From a checkpoint of a small transformer trained on Wikipedia.
Size: 9 layers, width 640, 5 heads of 128 (1 for keys and values), MLP 2560 squared ReLU, vocabulary 32768, 106M parameters.
Training: a variant of Muon for these matrices, 542M tokens, 11645 steps.
Each number is 128 + 32 x the weight over the matrix's rms, rounded and kept within 0 to 255. Layers, rows and columns count from 0. Numbers have three digits each.

# layer 4 MLP up, 2560x640, rms 0.296, rows 1680-1723, columns 0-159
143136118138117154118153172102099115091150093118126134124111173145151215070119132136082126126152136136141112158134105104146121098044088175105147158155121180177167138100069068106091172167173140152122082118114104199072106075191108137094057107202107102117134149135118149097058109121138083169164192106179109188103124132118146094136055079142038098150190125107126148133163148093131174103163151131039089159075124161039115143165079187130085120074129161126177169193108171126191072115093135
144173116124142140096134150104135146174135114114102122146128151148126125074155155108162163071095147136117142102103062095099194078079109096119122143183113064133103117143148152075099137134131115198157138094091147118124144104148120093108099091098079120175130112133082122168080094141094072114135170152127081113080181113150141145162168158121150088129117133110101128121127092177110134120112130098154127105105115098131106111150114148120124132178098162122116181134129173123185114100138157
138105100139171162158146168131165138143082129123089177074166119154159107105159100089083136168118139059139125150153124148150194106123171146114080125086115058155132084074112091200128121126124111110096148101105130137136127133166160127110123116117084103135084053146145177135151118134112111132167151085084139096155127141195128127117142128092187122174173136136055152081139117161085170171085121144116107126133110122099120124122125090105113141107129231134138121064109090140085158163125115
149135181086155174169063090100136126075111097115096161136111143088142190104147149059157135120170188147135114165189166121090102151086111157142111094076100164091210094135128170137121181134143144128158121069150178117125180166086145168135153107140132094152137170145126168104120152079123179112093121092175122109126117143156188089104148119158117173157074142160128076130161170117159023146092162126164178119086102167099146153098116086187098129196130113145110098126104119179139156120163090
135092143140121145119098142166154150170155119159139157156090141154169102199138108114173158124119142097105140056123137151110148135165045207115136171158113133142142145097162138148085111124110156148149087062153160163174113125095160173141123105107170148146078129181096158052124101092087080144164110076111128159120180066123076105146116104103082122106133126169182084081166113104138087104121239125144142151148127131119155153117098130103146144138164171135053139099137067134060117052135091
081122162147072140122168133135082151163179140121110159119115113135106127118127169160131115146122185171191092106165137167127108115134142069149153141171095140131142141171136176138112123100140124149163180146117128128148145174066174087161149075093115121082115105168122145143160140122148112101085120102179074128156108190144036131186095109220149077150190132127058165101129140066085116114126122100093113131188081098126156108133150143151153149079156126115162132131106150157150145091164156
146176114184086114121141153114113105078102104129186111146128135134129141079188165091134119101170155114189112160155176154183120154129156105110183108169112116075140160167186093159161175042161062117151180114181112153177129101202169151141127131142110115144134055165201155140102142154127100171160181108086163123144119113129136108093090121126096161147052048053142082145114116158091088103099140105157072109130136119153166121116130169131094105075104146092100132149181151103155161135117133
092130093140134107154126138100126136150158145149061144097139171142179151134103148139078146123138118091103186128072106128194165088175108142156134181077100110162103114172106085106133107109084174078091119158104175088110112196093192156149121122126129177118155128121134135051119071099118102142164093196224140113152174152104100179141152139107143124141104153177149162117107113093156056124120141116117197096128134108125156118187159160156077191066126210152067094102140137135135065100142161
141154201108122152095184148172084127096102084080131114149074094163140104163126186106121110163158125082120121151111099073109101101131139148165083110147108071131139093232149068142055104186119060185053117140138097151092147116075115102084080121139110101106140135120132143113169098149055088137123159199091093138109070126140135120179160186126096150115158041117104075114139040124091141115105164107138116084099158134125127112151155116132150171071143139147122115188151092134103136126148117
128143119141128067154201123119139138110176083115088124177162081174107095159089149143131196156097123133169135074104088155181124141090075119119113179097099164101128105120133124146139083163136087172152078123132129110070153120077115153107049169130095122155104094112106068130153130128204153119069110131144133143131149166160113078120087185106137103122124129087101117125038170130161120128115112075154145140089129166126152100140088077098161129075115176112131092111112136115129131103029110
143081127131124106107159088109118179129105120070111128159134143111209185070127175168096113182178185078110109171092096167144190204124134111119102097171139112133137130115139123091174131106170161121140126070143169153160127132134117139196122126133142138125117191068125116130125137171173117126153170129121132140132141178093169137065135180087151141116159152115061108110128118121164142152173125096086089144187140136093113167146142114127111109196096116156145098120146163155157166090161126
113097172148175107168111121105107158106122100125134135097067075053092062088126176098163122074110128093116134164139153134121128114152130234106093118200114156111101094139127129125090131118116132089085112126115153106106114114130130173109120139174109140098079133129094159084138155140136222091085192090130107219143128116174110098110130112115060094078184104133134153106103199134092150132141159135078120137135120109152131151100142090138091161162122132191135154153112106146133101111089170
161116163119127066178133052073158084062141156097096113130154157129101133154201172124171045112125130116087138159119104114113124151121139180099139161159157179090119140154097103099182156087163141110128075137155028091137190115088140139116143079049147100097112105095145087097096096109126127127172109140110113129135138153121167173085138111153155159135167143117138109087088063129125138177140153120134120187060112075107096128073151045124132157122040188075118178188147161057130130119113173
101133123127120112088073097096074120206160049048154065109125160099104092128047186085081119190134115092104127179146189166088099069158095122154066074134169123111132133116093133107079146112167109178172113123168094151148090158093152160119102061102103191159087149102081128188109110196119150099116137188117087161144090091039159114127125122081149149032109098143151176130140173128111168146090170202132146099102140148159181104145139122105172153114138189173136073108176119116137094145196169
129091105109148150137153112063193135118148108088119129125134092166118119122178134128130109163135118126145138096131145143190176152139105143170129091117170150103158143149158123147108140100178128126126167164101168096119169113153120119140129125147126116124090116150131195102098109158108147190129066061107099137122072103151139111169192110113122121130118176126141133089157142125173145091115144141112101107165144124143139137106142116077155199134153089115114120135104175110103185089116166
126099139133169111158142115109127139101113152142156128135129145113124082129158151113173160090128096180131111043148126131105159118175182156142108127130140074109115088135082123127107126147163055141084169199177112105148141137176111084180116154106152109161120160139107152126111175111044141120149079149104126132160199117122177168117126142124147166078180121124134130097099125087154081131150133144136100156144097031141114116170169131110147086137137174129158116110127098107148134126128098
137087066154100132137117078122157093129146146122142128113141127138098084105111142243149133143129031115164158136102042137076146137137129159082095133133074104145151072111105126105151135090150076153101110095143134104078099050102178156121098102088107169190099133153141146107050067114081133082123099136121135068132114064144124138103095102192151125168179056132111099138133116107154104149106077131107149126125165154170137184068169109148159063112170094129145159141211183099165165133132152
160110137185077103137129067145199106102101163093116128116169117161135115084138131099164128079114106144076140126108154130112160118101094160153116131127095149080178131121085162123124130136113126208105122133099146101088110128089173134130171090164154126090090115141094134079117116128156088180160087174102085116075135200112141160092086071142151118158131069184132133133113050144125138150098102136143122164175168138145146141053075131102150134097141145113092154121117174108130083141163129
064087068125072174118144072127114095059124077106159114150090123160115148147107125092136117099135095107068123160154130155143132141133109190132170125111176096104168119101139135125094138112109160123196168107158108107103106130102130127134107176169152084144086129144162128089112125145155103171121142172136142071107160127166126130094167114087098096139171115118161104114172159124117178116115103092157170140182102097092161114117147116077132129141101154170204152152130096125161137105120079
114128070143118116110152163144136118113119076083144094127155074114104147159131014092139167119116116079219165167119133147122170148137130157187133168119102118154135171079132176152132135154122137163099091117167083140109141106110181099158050156138173141128152124135122091089117094109150194160116130153134161123192116132121177147132126097135088107138134146186157154109213161117130093133176084190143166149051100111081064096152142091096131091132193156146116152148092175136090127137153168
077063127095139174135072093116139104112132077096184088125179136130125065189094126107130125159116212116141128170122113148163163152160127171127086097126069212129114153155169114132137141159152113208109179182169120077144146124148132123063103229124125126177161111104161076166136129162113145140106138161112177117136154094112114063105150136149126139166157121102128140144109088149178100126165203115132101132151167083140234128101078148128102097145166177157142109137152103169108153144083097
166139120127126177184159131118153138163121130157158070142126067164093131148062183109071150184104118125188106103162130196133163151069087155115143182155140161101198167139130158093142118161125169094122145101156120129119072103126084144092098107110118171068144092113066105166146123181147085119167128156155187142157171147098090106148114100059138140121136104119134144171085172135158098165145125091118107181091114115109159100075147087111058147111130171118122129111130117126150097128110109
122051147111098074180156117165104167138128143117132129104108082113193120126185182152088087074159139152125111150089118152157167103068200145130076063111113158111174170132156121122104171113135198152109089140127116069123142164174092094117110153129117129124039148125145115114123161137078128106131099110154128035140093122131115121116100149170179185141109075162181053152116145104120139155161137097103135085146085133106111098127100110031147137119131088136084103157139142167079113176140078
117119164126101142137104153077084142128101082104153124125084136153087138192113138126145141096112058088137133135080091064144154137070117185124112098066100122141088112090166148145171148154166125154130147113143150177087126158136119137128131158147157177148138126172165149134133150076122122087107146074089126100094159131158139178167158115141169098070145184174113161130132082154174128159082068027147112159097122129129128131095160106070075153159092062149064079134204171110145109163123152
190149112184125160148156146176131141123149148133181186057074129144109163090086122165118148118168142153093074130156121062145097197195116107182092156109148118132080162079142072151080117128117090144192150141173139075098093108128166078113042144153137144154133145173171134107152100189125162157118114156155107192202080156120122110124116126061123116151143096122132092161157111119144147123070195084119129142147118113126055163098127075111157156106088130159177129089176174137111168103157097
128149116112173070180137176114091109071205148121101135151051124111113074154187151098113186102097135171118112120112155132095162083151091127131101111112118172139164119126138112150119124143209090114076098105172125069090161163085118106102138134146127101162144064118143127123144140096101106141166169113130130125165127107075127160080151098108125171104135083086159197132161144125044156149109113133149110190066158111129126211159134146083178150153130176165163133137117104192099136114130141
178126157113131176164099153126113118158110123135090161138140171164125125120130086131143087112106110165118129119115103089137162094110130123105139093118072144140107160138215119124137150140056062134163199160108174153132147185135092113099130113132147113115180136108188127108126166121119118096120087078142101117105095089131125082077128090155131156188139131143138156122092084152156115117114102120119146161150164161177121110164129128148141111095145082122155178136117147106138157134103162
072178124124173165123197083149193109078152121145149122114134177155177091175130150125065097092166115084116081118138104131098151136144188126156092147126123167156169142107140150047061069161071091117117075085127102134125173120116132134066137123166110161141130171172108157123142097152133129128119088156168118104201180121121169143116120135062136100086150115119185149152053089145177113104213143102075162132121138116111182125067116110151101122167093079151143149084138082111136122128084134
128097126069130126133090133136156109169092165127101135175122153075143154076184087059168064126183132145165101149172153123108107127063117078140095111182135096121123106149139157083177120062050164109144172079110158132165114073089142139118052106132131103095162142083160147121129149121116139167131153184112138146142104116103210120134160096083121081119076116099129152169103106098080136136101144095194090137168101126104073192155129146081137109095093121158131164163101154119098110091152112
220055156162125064085078056173151143095180159094157231123173078152085118151105206112115118105198115152159141097127113076085114073111059090191144133136113117092178161119077115112101129064133081144107074090150185096153000140134145114125140116175078055162091128063112152124152072127190147086131094167149132122106119058127159167061095098116132166138146074204115162116133154094125091155089153128122132129171127152084117115112114074167181138054088084143142103102138124114116069162115123
110183093165117071138112116112120147117100127131081157108126169106119157115095147159136129112136184168167146065121124124129111131060080127146140093100150163157125120185132134134175114133097142141188114076069115115168141126094105183162085173107107089182099160210127062142160085146042131143123164067156125119102102092144107130169129123160178125132134130108147119136140150075161116103127153161121142148077153150074115144135135177162131125130142158152180119165133082106162110140095141
113114176138137075205140141116178137094152098151132150177034116104173168205163179147106104143198120157104107125094055182144095169171165076127155159076145128173081106063146086113074172142074095114151168124146125152109090164147156139116068142116136130079169117071123127102160132151157124141131159072135149104145082121155143136120165118165151059201104136136181077088131084122147109125167088107181136156119128098098148113082083148127108149199166161124134162098115097186173103096093112
137102079122172123221101122183123110117115126124145140160111149132127087100126086109158091059174137178129125074116169155131177137090123076134166019118127083007106096184129096134131144087115089155117110127145136119114110096168193077114140108100103057102130096095131203117175146092164116201126151093142094120116097157181103167138112114111193128127169099123168179105093133106148172173130135156114146132133140090136181168094099068145120137149074123160194087118174088171145141158120118
107157086119135108085152115136142092148124134171132132111189104106083143135120112117135150137156089128185143180133064107161184110135132149122163107154104140219141159198151093140177143158141158143102142107135232121138140164165113159113132129161176142103085149149147093110088117117099118104150162139140101109152134144149114167155150156120139133141134083109157171088128119132149083090129151097148117161099127174117153063094098097177135138144146154168127153118084158116157125119143172
114102174139105142137183147164181198139063114116122094167120103104157130073121095154153180104147073151164069118165144129144100087152060104088107103100082191184064111153130126095110193090130169173124089107219173127166217144085065126226154182129139099150104152121159090124106183084172146119181078153130132132124145128140132085080161172076161148135174214158205071202153180179162078091106137107128132143102070097076123103111143165176163121177162101088133132126202133155115071145153129
087118154098171157148185143142167092153142143117065107119121138145111188126163146116125095087118131098108125095101105127131178114162128147182119175124115131131172176165152132084101093159130093112157161173121076126169169126106103105154099104108106141129139189090082118139108154115171124168086169110150150138095102159120179113134127170144149137157192083137084142160159089125096141124145169134110108181113102142109117102157138120181123143167150141111153120145159137129086130111113128
113169112131106171106115147117159128139160130066168125128095098177136202114130147131151128079143124098123072084096159170130129150138150173137182109162150150199165143085069073063228104155101176135100126086127167090079107141150149128178112047091136135111122096092067138079170087133106121144058079169091140137101101159050187126128146153118112128116071108162131144124117124130155149191072101093102121168147161106113121157098156111102135111190120141114177151112177198123156182117115147
157137099154116168157195087153092232116214139090125184100126163154139148131149160095164127113054094193052063120090151139183107127163134141194103145207178143074182112122112064125037086113113118129133125125134105121106173089135099139176100165170103101132096078135190096095097131153186136130198131103165155143164092153156193119115095123091138143137147097127149143164151174078121141123096120169156112126112153073118130122064148097105194123181150091175173118106096131099099176186116149
175174122146149160113126130123117101121122125149111126139109157079078160112117142105079163136162114131118148144065167121150139117192139170131139052096119132141173166109163171140133110175106110133171103125230108072129178103158073123082133153134144132113134138203164148136160127120133170121107144165129147145128107097184107066104156114165139161153149114111110111136147112143125076092130093118142112203146135164121148151183139152142179037121123131130125165139147124072080193145178121
108164184201163135113102148160172090148146115118145103095142146066163142157159151160077174151218147164156160111124089098035089118139152088094130150151141103143132133086133143124079131146100104121131108138128133146113120100102167083096113151123113124084156099135126083068121127164186110166088117201097070100144144167194140112145082183145132122094099161097145038112177151138106139173113153083119105099153125099127116149142183094088109125083197082145108152072124130110099102150136153
198105098102071105155114089156150119067158151184122119132160127169178119067133108182164113137132104105160138162105156096069113154165129132105163161113146125156125068146132129103106140140085120133146112202109096116151088133178152121163116118143102137158119165154153159133104113128139129106113099118156086136124130117139102177111129149150101150128140160136204083134140116132152130145134166156137128141194102135169081139196165128063116127088178133040099119168141102129092073157097106
158147152238183127142085124128140132142144109102108129143179104149130116137083106167117069174155146111042174150058101218129125145125158176099092099088146174190099078139156168109112159042135147151111126112175143152088162105190088142186139087129132127160142174054033093069180152154175104117104075110097112204139165126105210104185148117115114141176159161105148136131094139098200116174154162143083174136152120192181120129155110194145162129175150168134055149129117148168103121114196135
099116086078126145088131129084151074112141197121123160114101106099147168127100087148096110147128145164109153063152174158117147105088142111155107109041122122121176110115142176120130091110150201134149112107141199153133129167211105100128107114121163084148144156143124123141103120178122123125093148139162054054099083159097128136175149151089107170139143099104153075086174141113124144139156120135167100161106111154045154126154170108084124176108144127134147122122115110095130140129106177
188100119134124100164112101107121158115113103136148092111115117131154138069157109121123101083125048165116104110086162064139173123146132143153135186173167150144130158133095099147169101138160197105083140154093090138170112151149088119126117102088111138162127100152115071122177121126173121204179141122101112133146140184121185154126171178120110097090144164151112132128139084174108131074099140099144105106171123121153137124137138105159114111131150121143086135156161115132103159139135143
# layer 4 MLP down (transposed), 2560x640, rms 0.216, rows 1680-1723, columns 0-159
096149136108001104104156128130070110148194108101156103152135160080128072150137126112125098127133149097159098118094136120116112105177080122119146111136060123168133112087127099135093131078119165135147090159082114137109101120196100138133094133140126146098082134056134184125089117147107130085153085124156106159119133154100152158077119142093148065155126077184150125090138096141127131089066156134157070134093112152176135067092124154172163127085101166159122195152140143156086166133155131
128134156131147113073150099123129116169111090125163132117144135165124150134183094124100098136118189102167116112178138152146106141163185164169147167114139133149075159082115119107150118061130174095084181116159122168141140097131159143124130119101156095128086158092077081118113123141147148107111141122145132126132090173126107169120126105088117083174147176108079138152119104174085127164051152112092151156104101167092105161117193175184130063163108115118123132085135147094129110184133227
185154178193101148161132101121086161131187128133136157157135082161116156103130150176158109128149194132221094139168093155120168117134114107109064127115103092125119147054173163103172129143134118175165112117122108130129171149078120130163074114120178158096142124172163151128102079093147169142135128143134096127110097111106122115123167158182175148157153072131181147108105101156103146123112123163149112087169068137101093094092191103143131146123147125147130138163158177132132119095154091
000084149123109136179168063142159164137157059106132180114162131123161204127112094114130133113160153118106162086121150116165145158139180077126232114166141155133153200072068149135126096102143120068214137099100119125139158235112151089176144121145108121129128164100105040138114148108089120142120147114144137155163141157115145129140146145166082107085096130137168153114107093115135145118107174149151146091119148094083112185099137133085119130171098108165120124097096111143169150108141141
130145081115113134125142164105112102159117155090125089117121154107098179112108141118125130100109094100175143143142119126081126123096131122103071098137183124153135128131180134155190127070134119133133088192105114110088121108091150141098197171106122201034137100095119098140106147126141164130148124118063079117182102139128162118138088109151121142171129144144156127181144121107152047066120104106102138150152145122129078103183120138122144098119194116078155163116113135154150102118142128
181120185105129154125191206139182132133096125176129140120096114185180151076162100120161145134086098151184134140175110129125148098121104147193164204116166111109174060153078144142167194130160046092137163119100091125195113053155019117145108098179156148157099086198109125124145169158113161079078098103049042166117137087090092109175161081131111122144192196143144187160083118153123199199084136088156105136155110120081139115129075125130114093126162064164169157149166136196145141137219199
137168143131111061062132089114148092077079111120087221190119142153161150145213155191122103138154167160149147079153103144090110027166130138160196032085076126115155139126141111175128099138093122153132136134130056073145114137168131115113138111163117107142156126174145105157149152104158141100112128109166141131040170166145126086111135101184098202078034066120158173143097107061142132139113119180086101163135133104103138202104084087139120129176128102127136142098138168133085101120152092
171089139125054123132106141124089211145113124119144117136164117168095175115118193097151087162172140188119122111145126091090140142117120165146151110108056158145159138108139108111116122211120140128060141165086120064159127104136121138140108172166140136126135185139091123169102137110137037124136194133074073130200137129159132150159092163179124075141073151104138137138134151155166129120116141127078098129209112093101087116089157084118095102099084138130131125169120146129175128161136171
117125129121138079109145167121061137147103077117130112035139079133148135093140089132120132111121135104064126163114126114090150154117112118111110156160093118148130157117158130123134088165105120086128166080097198124154073134118123119099121088142065131123131113144147088123123149139136130104103099125156118130114124147091144111169126122096104120093112151184096140072162109083115159082161090172116151112102107072121178154117118136113118141116174154105141142147099162124129100056099116
156138141186096119165133160135094144085135155118122184046137103142100162148114083113196114102129146106131172172170149179153139150151113090157134158088160111164124133122141146132153043116126141185113119143159103081101132086135150129123190138121155097186076133125104116037086091181133070165147144153152102166124157135118144139144055159059128150077161080139102158156109177104184113124154136117137157134097132088107119140096118106109056073072161160068103123111131077070130135111124142
127150115163140055080142132129082105157125116143138082157151129137120135155102123140125092058165082120182156108174134111152103171110108187191103091121139127067170097116148119148102150087135158126123132125109182083143117084076138110132166093157127112146180169072158128151148096120124157117139104073189158133134121138107142109131126161097153159085157174177114140126080141098097102076100142147140148189158207167141089157099100135104117143118105107164046149075113009119129123101098071
182078120127179158089131088110127141121095198092150130103159134104177113134102169119166153157137119146113133166128165171098180100150093152087136106134131108108099162121104155167118076119078068153125133148106124165099089110154114152150139124090113130142176115125094144108115162073133106108073097140157173159086139146081123126145180189079155158105079160140120166149182172124146127107183121078157106114121144113174140108152140172176086129153168102102065198178087115145082146103115120
134155095085110079125107135081110122124131122097151134145094161106057094150152168167173171157066144112121074128172113101106100095151139129127101114131135173130088082127075167167158139121127068184111118124110080085100124198094141140163162141091200160139143185142136138135177157081208159154100145111096159139100085109143103190118100096170152089081119107126160165138147103133092156180129154055110126124094196151150109126145163096097132113077130170153198124088123133112081167152150113
099079130151156132107126159120151152072125130148098191175129162163122129166146071127134154130151156117104116182094080178110156159114143158127139057183086124182156103117098118092107151122139150191138102145156165177133117128087134154114150166090092090159153053148151087115137103130144176150125155144113079147143143114113133135100126110215142105144140068168112164056190174120106188101083069111110147135131124062146120133179127180114064130107113155140120205110119179168146091183093127
132081168080134171154124141169162127106204075128119080163128117103104102141135114160154190111207152162113104130083141132149145135128141040103136152111098116107114137097080165118099097060113161130111217152156141123135159115183207127125164115088128143111144090106083153141143165110164132110071176104157082090106174144161095142066080179161134125103169170175116121122072104151080096107092098102141138155171097163121154100122131131119193121091139098180137159197151138078142100114096172
105189117108094111119140151062095123102112137134158188150156166110142042135107106190146094165147121143118097166097118130099104132156093116137118105134114125130129154113100152150137136152083107096097112139151159108089188143116093101067134149098054080142154127142158199139169083104132100120134099115133155111105176102119101110122179171094145166172094098142090119185091126079083090117119131117102159113153070141068113079143093087163146127070175126130154092149120136115158171084164081
081102112094130144148141158098089172140150090164085099097083127200149150099166123113124142139114093113129099101184156129134068131088097120093137177154121134151078184055176130090119188121109126164102129138055170108115135077095120128194116086115133153142096148137093153144091123119070227103115201182121131112127135122123125114147218104096192129127169130116107146165170137097079086115136080143163136117081169126199164133151158135104127174139130106171116122124113087168178057114143175
075159119125217092120118147140142125154080083157118147121143093136185086148104151204109123166148133160105180085108138077160142124145113151096122104114102187147113092130150164122162146158148134126137188159159182113134104128104150141166122152138132146144110193145152096202129086156134092141121180150122093145135111087123111165103080144147050125111117089087121145194141111125103091174102081105223107135131115091097112111139103168146098114106109143117090111137083144109131115116137172
152147151091074130091155098090117057122102147177135167157128081160158107064131082132117154160112109077139192098131149124146108083150164098188120050137168167132124112181133199120152132068154098153094067155110086112082106105098116188210165109133157137059091117084169120105112115185095162109141150122079139131120164178113101112103138155137155130134122093093092126099166131082164172155153092156160114078144227141085101099128173160120192113132138178141132113110126127146115137141143164
118127128116138114073091137092120121141111108151138076083070130155054161132129117104093156128110108122163117091177135174074115089114167180132128134164083113172142142112129119161167119127129114124077122079152095122123154065171205123167156073109152113131148117107151178149149140099172157108146100160122086189126148112123153134120116031116161204116161159118106118078150121131142131123139043160133093103152079154083085069139102117158164166077174072096110192103127098148122168136116189
151112124142091173134141054199094153130168130161131152138108143136130057118149115142163133145139167140183128119119190141130107136058151155129130111114131121100121058155157185146151116066174103193145160140158110089145068083117108119101158134113155133121180182127145108139181128128171155104087135163138134109100096145121135080091110128148107133079075034162111115101159122157112142175139094169186163168147128132177125135147150249109154196149097129101100084147119151135105119114132150
114142110129079060222139071140156140169110171199146166138102109148182186174105105082119155141141107117132156144132120065142079107140138097145124176091156038202107103134157129138103185120121146121115163139130122101086169137091126131119142091146190149122111141160107117122098069147108090146132189131224092079132131115085135102134100177173125143126178078167083123158097124154152141081034085129131121105120110154092164128087102153158137159140154120074141097104121089094085120184120152
064081082175111095114139155090143148159146074121121114090106157160083139126163079066118132104108132157174088134148175134100119148117138086122102146111144147149118117099089162085104154158124137097120100109169078105144060132203175211180123138094127113111123163092150168119100098143126172112143087111139139149128149151082128147161148132072127092126115123106121149086085121082133131135126159113120091160158088134121157116116148111120130127106081119153103140107187198139124152176096128
141132115212131069177085166156101079112137129108222127130109183155049018157097129135183169065129157131144198110103123152178114159090137095114065111129106092097205072152120131115096108104128130141114131088132154143153148133154089101114153101096157151053076181161141124142062133190148093097189140165077117119126145107058126039189157193076152171155114134193126134120156106119123102098118119145128158133137150139082097140101061160099061117175129079133077132127139094166119101129053175
145129114105107143073139116154157158097127120142161114173147120073191034146117155181151137079147128086100095107139079144138149105108136151115132087167167090122126081127150121123160086174112162181150126177087145096111131128160120113119142135109041094140168132103140132151219110168139130177129179214132114130134064135157123104197159101128140170104112107142134062110110115120109120160093087092086162145139128158164087149105112166102048074165124085152133193145116149135125080155115117
125107167096160104120137180104089151122099101100083169141128135128141145124198111102180115172084101089117079171097131102087127116105134166145067139099105125135218122114147141126161066146121126127105123178095170116180123077136175158133125121163118108138146068135068130116126096130114135169150061152138075133134119104140136099119126179160115157053117127136105171119079115158112189135147126153119121128106144127138192110107157104112126142147135168097124144191078157154176122151086146
108130091168123119165177090154121102123137175154148027107173083136128137151150139161108107121114136097116138082173158199096099146085191152116047149131087118135150113102171103172134152107128106100174179152146082118141072142074118151098084125094144099101137078142077091115146166139073071137157113110134095156185111192180119170086084130132115077126134099115108095106062158124158159151140145162140109129149134074109114103094104070146119120097103087155057148142099111176138100149127062
144152149070114120137137128114165120093097197207164162112189137084135098130102072125139138119138120118088139124123132139124117169103144139159132098177124128178148139084131127142108146110127173147141169134172089132134072086099104113143168103125127149167130160146089152107149074026122141089176168081095147180102125094031132147132146134152096132068096083124111142108128181151135110133220133126115162137133142085102087149133082118041133096044134091138161120156129181134151122116160108
060166179107137147150123131072136147119092168166178140201096149129160122115149101130166171108099129132141119122126161178134125114084138125111092158104097130159150127172149113123133143181112134163170214129155170113137154172105082091129130191113112132131188097099122133168121105122133112174149054109082075115060148122123118133124186159128114138090160166105157103207187097094111123152114160104127164094129107111144162145105172131159101155186080125137073177113129082092133146130141096
128122110102098160109117160130161123078099128139122143147147133138116161139166202056141153066148176161154188142100160085110150142132103174103070212121139124135175138169128115120166161119101114146130164164075132145109064119118149104125123112162144067147145116104153129051132148133154187193111104104189108034122076114151158092111023101146116142116166140075133121165101184124054136096149156190149118058143155120147097101127141142115150111112112037154169214163163088152136125132154147
128095072141135115176110112115092108108099097131170147184112177138132102132067120131109133143130118111121128149072087140162108105072113151162148131106129148116171136090190115148052131114129138126161129166120100079131171167130119130160069163144128143128168159155090108155083152124096169114124154125144145192141115090140138127135068089152193095141107101107112163095160102123131162172172137130148104101114109123148144124114066126113200169041108093123157136155103061148178101106118105
120136085139129174153183122132213140179155081149156106126154151203058100122158086108144168111105090078138123105128162105097106119087176063055085136144130150186096143120114154138125139107110147088126141124226163161131143150139123156129113174088175141092087085149115196106144116117162092173120134138121052106153111118138149156159116124106096153079135148155093184162149133128143135191108142118078138099119149106142148088164151141170182175085099108094141136108027173102067105175094156
117139111134140075091120117067164093156173076115079069083085103138158112086148122117076123063082172160146127202099143122129130156139143093147167130145107162158121032144085093138119149166101122109073119136136136143129111103144134164163135153033135109124151109055143140173082110138104105121124156160057202122155126113094104112113115106126170096061129129200120136174158124119130104199137191155156121053141148177152178141156175092139129066078167163131177121116193090161195113134133107
133155070075168087139160100107100096104136130124141095150075175141145115133080107081160105113109105176168099121050155167088132134181119085155109178109096113124126157125208149119122098122095108165139123147163114079092167150109118105156046174173167109103127142163105165144153102136161092082108108132119109093131143140144124160117120231151123110102123082138129154092131126127101164112156135161125122135096134152082068151132146076087084075184148092145143151094125126127095204135078149
138146142129081071145083176119083098159134122153124143160084214114100124187121074088091136111111121145111128129148124140160156129133166188123158137118101123093179149173199110100115129101155070185119181111136123076090156113114117111147074158123106118145120150160118138112098090207191177087105174175133154150067166154141099128105151059107221135143142138141138070136105144148206097115168170101096196126162132084125135164210096131142125099167112064105159158147146124119138116132099100
068123164114151108125155155108125095137161132139129084099115160169105103141129093148145145102103141156154139150158137137160134110126158112082073174103128108087152117127156165178128080094139084130116127138154137182146090129150174166151212127101187090151104127155106152119154127068115105104039122076146089108095142152141133103161132160121104161121032088178154124110191117154113119092144092080140096168123087075135189130138160120159103111140141044146133173116150149139114150111124138
138147118131090074129032117076091164109140130154159123132156211127122087145121107103119113124159107148075201101105125116057095106124067215154110078179145151156123110090080146156173111151086110096147178121099108089147120103159079171134107175144080145133121077138127077112180118118146142136147146070155096121137102122155168131117075170134154126149115166152098099169139091166119125143095131143134108122119154156092148135140099131121098102113097135070184126068136157135183167099176169
153149129173143174104075136070103130088129143100124131159119055099103128162173058110132139154036138172099167154195164079183168094096131136169121127106134104168154129125104092099130074138108108092147090160120147124101069110184194095162125114155171051151133101121149120178128144098135118099144162112125098153136162094143104110115122132126106165141112163153122170145119131122101142089149119139126099118153110124154080114158131146158182158133115079229132108117155156075166119185124127
091083156104134106123141138127084151137086153160138090111084120126194165112125141102133154110075188141211096179133083071129114149152148108117103113138080188163165082095129137138164083165120208157110108142134131144125139162117133152126118114127062102159133100151114175120149161172124129128091171090171137170160164092109114178107137116069147127117108113163136156125124167109112114187143135090142189130107135043109124153087086076114173141115138162105157117130120125159110147099123154
130107146152149152086122132097088125155131101099090124154165098152094129085128130115141097141075148152101157054195164140131127127131115111082118153148130082149105127139140096136092148135168099154108122148143114111097110082143122103069149170106149151095085160167179165111105174097097176150167124155164177108105168138075136124112163085145129164166143116123109163130149121150121146130131065147129125152076143141149104151080122109042107089119114117136104190103073072155114085138143140
151147105146155139113109131128116097083079164124139134110151145110181146132084145101126101093085164105147128152163127115152094157155100093102108113101118079132148192139098133094136145144121183090117150125098069169050137112108120099103103127097149160094123095160132057163109157099163181113126160124039144127072081146140123097155088071046125155201136168134050107118160088132144084113177158125087171159075130146139143074094120101128121111129104178179143131166110125151040091127120148
186166137085134108170137170108116126127131092153181086097106102177163171182139108174128131123131154151135167112137102109137102126167113076092173161074105103113103118163166151174138123096080132167134103155144164153154109059130119099130119110136154042074074130107091100062175129064158123126112128089146098103099086126128135156137173107140119154118222081153129161168123102106146123051116123095139127163173175098110161108085207177113164119133078116088150164098090154155133174167115143
118194093107148138105129169087062101137139132118134166153171117134162065094108109173119131142156153142198133153102115118132164130116171139114123096122135158131105082087103169117110124107152095136161141165147149207125114151091121111080157084157067165118099155100154066096156154166128184107118071141101087116135136120133098137090124150157136148162121153121126030119113098120127092095160134136140088132155176107190106155095121153187123134167118163194150115109135150156119148178120121
098149100129080158148098090110182096144138116105137074178153138186166059182220129118121162117115096112127130163121106173125190157160089129127119123145140154126116100138145145078095147107113096119146115160136136124105135124165170098120114090159138125121112086145095122162141125100124115131157146126100080145101086137146133098077162150132111135087136084107118135085137135119101131122188092146094143074134086183136123118161103199154116207066133144108110114106151132058144121133122193